{"num_hidden_layers": 10, "hidden_size": 128, "num_attention_heads": 4, "num_key_value_heads": 1, "head_dim": 32, "intermediate_size": 512, "vocab_size": 8192, "hidden_act": "gelu", "norm": "layernorm", "norm_place": "pre", "norm_eps": 1e-05, "positions": "rope", "rope_theta": 10000.0, "rope_fraction": 1.0, "qk_norm": false, "attn_scale": 0.177, "bias": "all", "tie_word_embeddings": true, "parallel_block": true, "init": "uniform", "init_std_qkv": 0.0413, "init_std_o": 0.0, "init_std_up": 0.0413, "init_std_down": 0.0, "optimizer": "soap_variant", "learning_rate": 0.0074, "beta1": 0.95, "beta2": 0.95, "weight_decay": 0.038, "lr_head": 0.00863, "warmup_steps": 200, "schedule": "wsd", "decay_fraction": 0.569, "decay_shape": "linear", "final_lr_fraction": 0.0, "batch_tokens": 32768, "max_seq_len": 1024, "doc_mask": true, "train_tokens": 133600000, "max_steps": 4078, "dataset": "wikipedia_en"}
Each number is 128 + 32 x the weight over its row's rms, rounded and kept within 0 to 255. Layers, rows and columns count from 0. Numbers have three digits each. The size before them is the row's rms in percent of the matrix's.

# layer 5 MLP down, 128x512, rms 0.242, rows 0-127, columns 384-447
097:103078065159122126124071136086182140101138133129077131117132126086081100090120146172104120108120157110119046110154158157067095118174174086098073131103136124136128107142101138127118159073159133
101:141075173117148107136102064106145134144081145181083184090106101108111056102174085093098157109132147138110067145158142125108039158095117107112095120075173084134113111127087110148101123118134135
103:102111134117129178094118118095125132097090143192160159142059096135059152097153172164130123155100175126092128063137097146138137151152101151125220123163152101127160122099153106144150086084090094
097:172137147115075130137149102110078088074139089115127112134101058181059166120157188178125081100102106087106176100158114104102103156146115138132151100138109115086169092070117109108099146112121094
095:096102149122114136095102133102025148096118150091094139097101107090149106121063089102128122166174134114125087113143132122171165121178138105117129183142164122111162070113106112139103167169182168
099:120095128113113128084128148094121140072138136155126111142211201113110071138136078131130180134058123123137164077112131087096155151165178164116186135108142093178117098144190103170134148149095126
101:137119166157113056138167149165076172147116133142099126084091137138117141126139206169098089131173114104146119126127185137097031141128096102156132147164138109049099121169132129168115203146120100
099:174183064107075121113093171179140110156137116099194123069117065051101131163084089097079117095157097148124088087086119098141145100157161152036077191170082160150157164111107180169146076127105155
094:102121117120151141094107120120093101115140087112205127162143134100164081117175133142192085131175094086073106105128149147167139122129128138141113147113121042136086162186122145148166163108104102
109:171059111133145181161178118101165094125124099128158094107169154133104157112107099136122090155122096127152084088143114091140201114122131096148161138119100086143101130155137158137091063125182079
107:149085132164113089150112146040114100092110157147135172151108073124140142127111159153126161177199128116104179140168130124161177113117110177121157147130059116180112081173159153131097111175176130
098:153115088180104128132075140130141113057088100114132142128014154118112102086139105122143089151166145162100076106105160118112103131050103188125088174121095150088148116106112104104146166170228104
104:148117083157096165080126144104106126067076141113176068194146138152103075152111101135106089137125128128122121137078203131105106134164160157098122126202102139145148116159146108157105179136092131
102:142126191122133112084080177115087077151145169105130181086130141110099139103075095116109145117138120114124159097117148139062164101148160139102100159093060117168143113115145139143109155093066106
097:136127111153137119127160132093161080117111145119159109143047078121081144201125165148156169143139152123126163190135165119141155149134137148147076119080089153116116107144124153126077178154142121
098:158150127162145101103093082119127136103041081114118108116176107147146172191117146092120147132091207150148124145139156131136104138124154104144119206077074120144130114142080180154156127161103078
100:077079094120119181145171121093171124145159128092127118121134121158175094120075140152068111145113113120081138093138146097137122109120113109114106049117141095121100131161046133128115161129121121
101:127084166076193109075117142121120160148158105105111090152100129111163112078154069120154058141106132146159159085143118166089150171063126156195142202108112162139143143164116099069157137130092116
107:158132101027143217069110091179114140148105125152116129074172138149169091178171080068136111125152097114117113180056178114106159132111133177106116118128118105178128112107149105143139174159093099
099:137126083081149087158113136132124156135171135116195113156191070166165097146144080115127161095114069117054168146151085139159065108108161211193135105182101172192133094085120072174128120065169132
112:168095089187121121099147119116148134065091110151108098202125043111053050149139125136116089124143125132133157086168112162184155105145169135139133176145126087157150129099183141168148079167181132
096:174120131120205122149133130140125149121126167154179186170112156154111175153140092144089134109089073162117082118122106190152085097138098195134085109090120162105115123139133077136133194164064090
103:083122093199082107040104149137124173148154101127132141093111133159090134129067151161116093065094149125085139079138147117173128132125112121075116207215083116153208157171151151101130091144137170
103:127117126180111086185132116104127082056141188136129099003134193096088087083098116145161142081096136049096178122102110133088117164096057108123158119160073124120123087118100186128170140141176131
099:153133142119189153103101151153182132095107117113141116122160155114094170065114158125149088100124115134132127137129189106122078143157150126049146105139130131152164167123152136063146059163133133
102:112156114115108143111135152072109148112176071102100142155163129120121107114137183165147086141125092144093175103120114116142153058109114156127113235055127093130100191129136103152132154168137107
104:104104154071070193179203168119126161074148119120097093188128121095119117132121170164152139099134115165095121116133138135114178187067122130154140094108107190124137056111094121082134185185145125
106:109053156126086165046158067107112094092108072132130166116115103122120101157079121124173128119064089106115137129118201144115109078165180140166110125180108188094198133123112108067154161098154127
109:085190176154101143066172103175152119158158125135072086079178052133121132142105215103075163103080106170187120068122040130099109130107090133091131119147139129112147169148137153126122172114167107
101:121109097150178158080120161121108137147132078137133171155154113171163120109145130118118113079209115097174138081093183108193097132153147122129133168157102157145135182099128098130134145060154097
105:142078114126085166116135138140070120153117100133068079167166099159141134112095189124159113160157100123124104089136104148161120091129162164135128091138114132163140123124113171132130131153202053
103:157120132156149132112083127113165156112094189150188141120068129109099072084171175094063143069136091156043139164176177108083129173126091097115119105151122169156126146142110112087108094131157134
096:173099140145106100172145155115146147157156123141140126135112082085123109138124201104137127145199071116160120140128055129162212139041118100179113122129124112129114044164158169155095067171133144
101:083097127116145096185128169135160111154168191138156116094170180114087106142100140144101112150126115109131082107105056141154146115157146096105125136065157161195129116137074151167085111133156104
097:156103118127117178103161136162134156061143190123078091102131140100127122085135129102113130134154121159143174163119094165122112114143141143076185133086166109161118069120122151084090134157163137
099:103131099140142129129113125171099097156143146113197112139111123151097096103212118166170092052067110130074105115118148134119163098231083102132127164137144058106125102130124131148053134150130101
104:120133124149184139186105146125173069171087120065186127102046060081132083171182156088175112076121124093124104119102189134156121180167157108185137163185140128105111160116152143166108128083178102
101:186140101171165146172153075125174119111114107095118099193177116153187173125102133108082164173114094145116125120126132130105110052123158158101121133132101191180092075040164147098077160117131105
099:187170081070112115117143134138093151079150118084109095155247076119148112112139038122133129099115098170113095101142191161115081074127120127075092100142127120110161088080103148103122135114114135
099:137151166174131115133094134154158117114165132121165180190152165122107196110086161144090153171123121154149121162126185110123104091087096104117101147117123081114118132149132126146118075126064133
100:138105108107124152118151161151132149131129110164165142111140173119034085132169148159135146124108140080142137172116132185171178093179121125083174154145103134144141118130154142081110119148153143
109:149159120103093086115128101108064111089183119145136110150140110134070154135049119127106147112118078133083116105075098124153200129105122136140122174131062118106113101108154106214123150175149115
096:151131127150078105100079126140165111093099166147156134194137127109127121155146158182145110088067096124180132115143157172089106134141117118196114086161165120099209110166084144127155160166101154
096:152143171159079099104168194155148130160131162117154142128105118089122028117165168174131092126200099109100160153166168122151102117153113132128160105143114158115144111143165104142124104193152091
103:096120175151185147150211145125144096161171098126106107141078180160125154108084143186015137089113175105087102129142174143131069146130115121115115054116121168083134095131090156137078157126141087
101:180150149121120101094125104089195164101157089129150145206163153184114064143103059103107152163139136161111107116122127124087114107130139105131118102064107151083123072141158117138139106098109090
117:104160167114074147114118119111106121139158135110057140067000134092122159132176145139115153069111117168173123152060174110139114158094089139130094141135118151145174087084139101065139155124173105
098:134128049084150123146101122147062123100138065154104201096057152119065147116104121140167181161092101137111178124122173130215114204105166130166080149149156126071122161148170075185174090127159204
101:117122122116130143099080135166092159176143152139227157105121132127161132143199149119124102102169157102178139155126147116121075131150095089089154165126109120053120145127073124163129135089117114
097:083116129111175096148113193135146097196141120091120135136161127118108199079096083136105160112157134132111100127108164120063114138101131132183149075089027181108129097110124145160143174135143126
101:146152111119164151147131146115065115164106084179102111166129139149153139138106074130150127094090111103154149088126171154101093147129110108106170139101153118081124132137129136030150140056110143
103:120121153096120112202145097148144135169105117215122145108170067119158123193130091172150146123186127129070046130129196127126035112115147060110108145086132095109120095065105074170109134158128172
100:142103118136080136120158114149151143159157104152113095122156137149158108163140148128161180130150125139172163105125157143117110145135121123058145121117139159102118132102073104111193122161138109
095:113132115165102145181140144124125123169106153108128207077123080089098171118125118168132112155097135069117106218168140108128159149162182092151138109137152148077134086129105138096155112116118104
102:169154087102131103191109145145131147130107136093087139070127148096150119163165109124110150138118120114139116167165099110125167132052168171135112150144154108097166191132157127128132176122213076
100:122154095130148098135073127141164120066162099139184158084098123121175087070081084095155133155138133154136081166088073103184137141090075132121123170187117131103099074070065172126136149075153122
099:102108174205102156130079088127091100113133158133120125092055149126194127134141175127153133161122052133174117171116134121089150104174051125141140208121117070148139140095136138146186118139109097
095:167130129157126174138129159072124108070085161155174143101119191173152149119143124086141106183107125156136100115133147125132092102143099134094160112115164148092126164110153096111061158157102131
101:125144089086116165122175171127174092155167157122094132141117106091132128133123164099142196116152159169137127159093103098141117163151130135145133159139220084175123158075172120089115070152095148
104:159090108077168132129138138103155140055154143121137125020125133137123115126070093102102120123169201129201114141180077142180138076107139191105087074128127069107099120201085163116154147129120132
103:123101116090108165147084163148152121129104172151179161165081188138079078157146161158186109123132154139160175159130110122152060128110085112122074076093179114062122129153153120132167195086164137
097:100131086139107145175112200090122168147084116133106111155083175108178078122107084165085160149140106092130150117161109131163177125086126173124104171212087133138161107081224123143072098160164164
096:153097225143154149140142163111083114151104149115192159094088114131135135196177084123191113076125145107138137128077134090119151108085193106088122125079168117072094152219134108078166185145122175
107:116189147117060144169122175188105148176135161154133195129122116115163129144087142202105144129148120205103143086139111177162119089142123099108127093100146199111118110161112061135139143135161114
098:104149127139143053154081174120074127131133158153221129184127164151086131117176127119161126049112093150132157102103067140152172141131074161101125143143107089178161121103110123179089102134113132
098:172133129148150128121137132171157100119134092158079192129090066110088099162129106127164145115099083104085143181110206120107137153104183138111129139126120128126123162168129150150145098106143128
102:121160167153144130163157129132160061133126128114148116085117164154111170136191129113195159159193145141152108128150159109131046121070075140175047146110176163146055123168130134144103159095131113
100:135143127146142161125200211091163220167142183120135171178165140144100134131151101100111098107135111103108137122092171168152132130113123128155121107049138115166117182049148084118063093060106137
095:165107145126114117162068114192155132161046120132093107158147105114087117148126166147122133137081194158175084126164104133131115121103101153136142135159085092102170119180117145149064085111132167
099:135154118079135167089144069075158177041111112164118074126081060094116123125104084114129124182092205188081153144107080137101077106127112186078127089141132156130154126142071149132132152120094122
104:132100231117116025115142122120185107157132179163116066174189071111112113169133156151174145073147134074135172169120152146073127102131122133153135138098149102108075127105109175142153076166141141
099:107148111107145183122132095129107114148135122114152084124228088163212160155135174142108139092109122133097104167130138170130079154151058150114063111159163132108123083123170063098129112103112080
093:162104135168081116201130147149153146152111121097147132104081116123083080126159096142157059123083091172117079116185165143129156151162098135148153131181121132098085136138137107120151109155141151
101:110123188138097139114125120095150093134076093130067152136199109089190197169073129155125167207129097215169112162162129128099140117145152092079142098086122109122167140115096113115119164128170084
097:105181099120140116190144154146102109133106119107092112186107068115128106134150105112114103185139093148124050123101164142104191099135110143114120163090107163118154135123162105133155154206141110
100:118083162121113156152123106115079085142150193091139156104157103094060128157095130122119144088154113115124093108123113104116127108157096083063114148173113151122182078144105156109119114096141118
097:101095152096209127164154097064090150118139122132107160125140172112173167122148149122133103115111102174186135091127150076150158130135148136114130168103125130145097128154144178116064155117141089
099:135099101188146108132160094120231093076115171168198172126176192149155156142104107115095125072130127124112117089136159075138136148244166113161113155122123099111113143184138199128103103138149144
099:119123165088129165099172125137130147100197098104140132111137140108175120050079111133141155120164143120184158161149160125099081098155138097188158119065194148110108131197094098102131135185139197
095:158122127121147170158117108097192122070115118153144089107153181136185190155120191136102111131041134158131087150107092189155172177076149126113146136129118100133115117106126100149097142119132191
102:175120079063104110079048125148089158118095160133182211118096158146130131116158173126090113121068107141185134110143054124156175110118120121179071113110153155170134123097128085098177100142172164
104:182121157145084123121168142178131149045089092140181164117190146141108141129135101120131139174165091102103155130110159139162114097139166122136104172156115162150189163055113162111084110074110156
096:056118118173108119166105129089114158113134165130045143119078151163134172116095118125116097094168140128105155180106134088159086211149105163183118157115107128140107165088157125118133227081209102
103:137146124114140141144133194092142145086136179139055094073136081127118066158087189148135120136144176159124048141097125103105157111151148143089154124134117129151126146120209154146101140127160130
100:119130138149099150219183113095158151159132208143086118163127093130085080178076114145134096148159105101174100150141119126098077197152124165141190128167079151108093110103101162155095113120084136
097:121161074122123073122135096147078141109092139132130081186124119093107110158146085120169201125150122140126124144143108082137100132129070149133136103082135089088077162111165074139120136182126123
091:148101075144124110094144093091147121144109139089100159070103096134166125118111139130136121112117087111095138123135169098134133117140145154092142142103113107034160114112127175129097140173145123
101:155083149157116102160104115113194146142105162133117127126027120168157152169096152109133126197172123186116171171159145149073127158191104147123104141148123126098117082087169120104129111191142141
087:149132156104201134133152115167090127100123133163066147147120174146184109078086167119135099187107068055073087120145039113124136168138086151117120115147086167137101139096129153102124164150123115
104:119145044112114094160131091097088136147118110119119085131053087131098149101144173194177122123127140138085155114171116145129144132128085182119111148161127154119124112134153099176186162142111170
097:118174121148154150107078113155138100117158179158048163106056178101149146093181141144156127121182108086100117084106142108157133150173101070136117121102164184116174163153154098078176095162107150
101:128110174177136068116103147173120168137110078132120169160127154110151133082140097110074122143159125132081116140150147103200093131179111136102114141143119084152174189100115127155156110135152134
100:076228122143117199162141098193072118081098130136104203135135136155099131132126104100127101145084090138133140083101100134113121123138129100135183123087148188132191129134122218100071167166089152
096:116145109150146149160138145071075113141102072129098084095092164086126163162128112132156130134141120059155155069164090100152144150184192126139131141146105123187170124116181128085158100123179133
098:130106160169128227135164147088167087078095172138123136152154104119156150137100173119156148142099116135084133108179093130109157113114154118125073088129112043196068119114121171115130067111155137
099:084127130081094174097131116128142089175127197130088118169018107132135083119121073135170114126177175148141118138123146084103090110104108109143114091084162151097133092107098099096149164159096114
106:140098150136125117121153100146104156117206112150147082088190110156122147028158033145144104168115134165110148161147083149119066119106111128115141239124115139094129099095127071148087070181117111
100:140124151066110171164108155097153148158127165173161127121111114133162072161192151156148059136128152194093116111114110109050136145154187091114091080059133115101125130120125064120144163175052126
123:118127147175104105110051129116145131166155074075135144158042109110109186144147106151112142167110122101156176071128130119114098103149075137113171155081145107062098159126151084120134135097102143
100:120185074160102096042099081104111093146151125128160117123142122152180182110094143116098113139090111156175118156159158155163154088192125164141106193166130105163154142176131126192112071225125073
100:207150123068100087108161161132149111166088073162174052055095151113146086178094072175145125090190149154141119129150133133104181121134127134170079101091100160129109168120119159125154166087112081
103:121146122114143142166128132133116096159129095170128133129159147098207147160139152163166148079103152172175069137124127133167077119135055116156092116141118140100103147139157071117160150139128145
093:159130110219123081167151103130139139210166151119160174147148081112122171152105173078098101150157139171150174064116115139134120084188122123169140146096158158137135166126113079146103098177135129
095:136147100062179154171125149128096163114117144105079128104086124156113193151083060157180125119101110127115142135114048083109202083066151158135123170127131139168164142137165126134170124082142132
094:124174145105085193179090092130082104086176089109185147155120167100202099111076147180129134130143132150112093133162128095087184175162216088073114133150092141123174095121130108096097139158114168
102:115145129152110146099138158112095132118137099144175158076205156113142114132133166138132145104174086130165161181119160149137113145224154086112074128147142130107115067168169130109149162122126161
092:150207129108160140148084165110137087125132138102101158160159129123142154141080097092138140131171102119110080180190107111087090149070098182166134104150145105163101154119094109150186087187127116
096:183081135094148151121170078135142134163137096129130178102193112148112103128153111076099155114118108088082145069141108126165093141120094105122110117071135134102151153144109132126173189081145121
092:159092077083101137105102115119104156147099158154122161161166136170195154089067158127133096125100142170124140181158172120140118116144089152159105149175133131146122156141147142112168119103090119
100:130117111170118113113151139150125099161172116150149177117235118080105081134124100085149164090078089109137137111093102102131146098103158105152132159187145169126136108094164165127073126153177176
100:118117112186070112094130125123068160173147189195129135120229153139173108105122136152107123135113140138156168117146162139085108095132112133131116158125176121110121142142122134096143169124158121
096:154140088103182113134147107118124042100092071127117073123141109096152108073144147117158106105124114073141123153198051125183195156061110117194174127181128104163108134167165074113152129151138099
100:199126113103090095131115166180161119149180188102125147139051184130134140127174115158131096088209111126132170148215193107109140139101147133128135142167084099156148168078084141165133104100109171
093:160196120137114059114118089122112138112171133165156104071125149126108163144163072169121160106120078152086115091146114166111138166182116112129139071154193138087151137112086163114149103136091120
099:150152110173094121111108133215156152130060110108056127113108158097174125132089096118087149096184185116139138156067063136097127155068116117103100135164119130075132108121107101115145154098139149
095:123154023136146063141185072091099096070169098148086150073138166116070117131143137108125096102136090124164118189094167105148166130137106114125117164192140105127133078075094216151157082088142145
092:097105133127145095057139108110065125100074130122122193121129098134158121118144120110155094125126111205107174111158165104129130103123159157157093134066154073098108155150122136128113176151104146
098:113117095106131148197103157156149132124135196188158185058108133132115150127099057095123132106124114127131119131164071124118137137095082114121052136157171143195182139079144134111089084124108158
101:159197114079105076144086135114143134123103082108066189155094127131139124048085152150119155119182160150127166104128090168088135067085145144127167179165129079113126097091090092124143130160172104
096:124147133110091123103157147122158119097178105128129062103113160150094107129182112096138106139135153117152103132157155124143129163139174105150145054134132153163099093156135123119114139058093089
098:150155129135083107129119143126177111112138114111211111097133182147109120133095114233133123159146085146063124185126141059081149122161138100172183149121137095139087108150133141137109126152119149
103:082097120166122157109133106137125128130126174100111130141075107177101098112097154141058131153109121136143137120181141166110156157167123115131106115151131097146152119172112181129107139164164162
102:125160128109176140155115117164144127122140111127172121122154104172128076065096116194098107111173062138142171201144076136137130149186133119092102156113124098123144128111176111157121074159092091
103:128089138123201139115138128162139102085105052157112105135111093126123185147100192120174113165111140108089127218108115065162084119145139143096155158159188148151156196183120093111138135114123084
096:085157175125121118091145126118104128140146120091107100139151155107121063146121161157106119139210117094150160135130138156127070072170146127080139092084084095128117101114120111150088117152091128
105:126137144044105132085147099093118162156118081173125076140131102155144131157166135149181126114153081150147157114121114158158116130105198088147137085067148151136102082141117144160117110146158132
098:127137143148111071101155133119114112130102147092072067155108057124149090175142087120107087057154114131162153138104048129121178150121093208116141124051105156169114129141155183109130176159136126
095:115082122134138144141131115130175176241095100142172152159171134119081187131170144185180065055114093118125096176088105159172092100139173097127141093102156140142138136092074107102168088143158103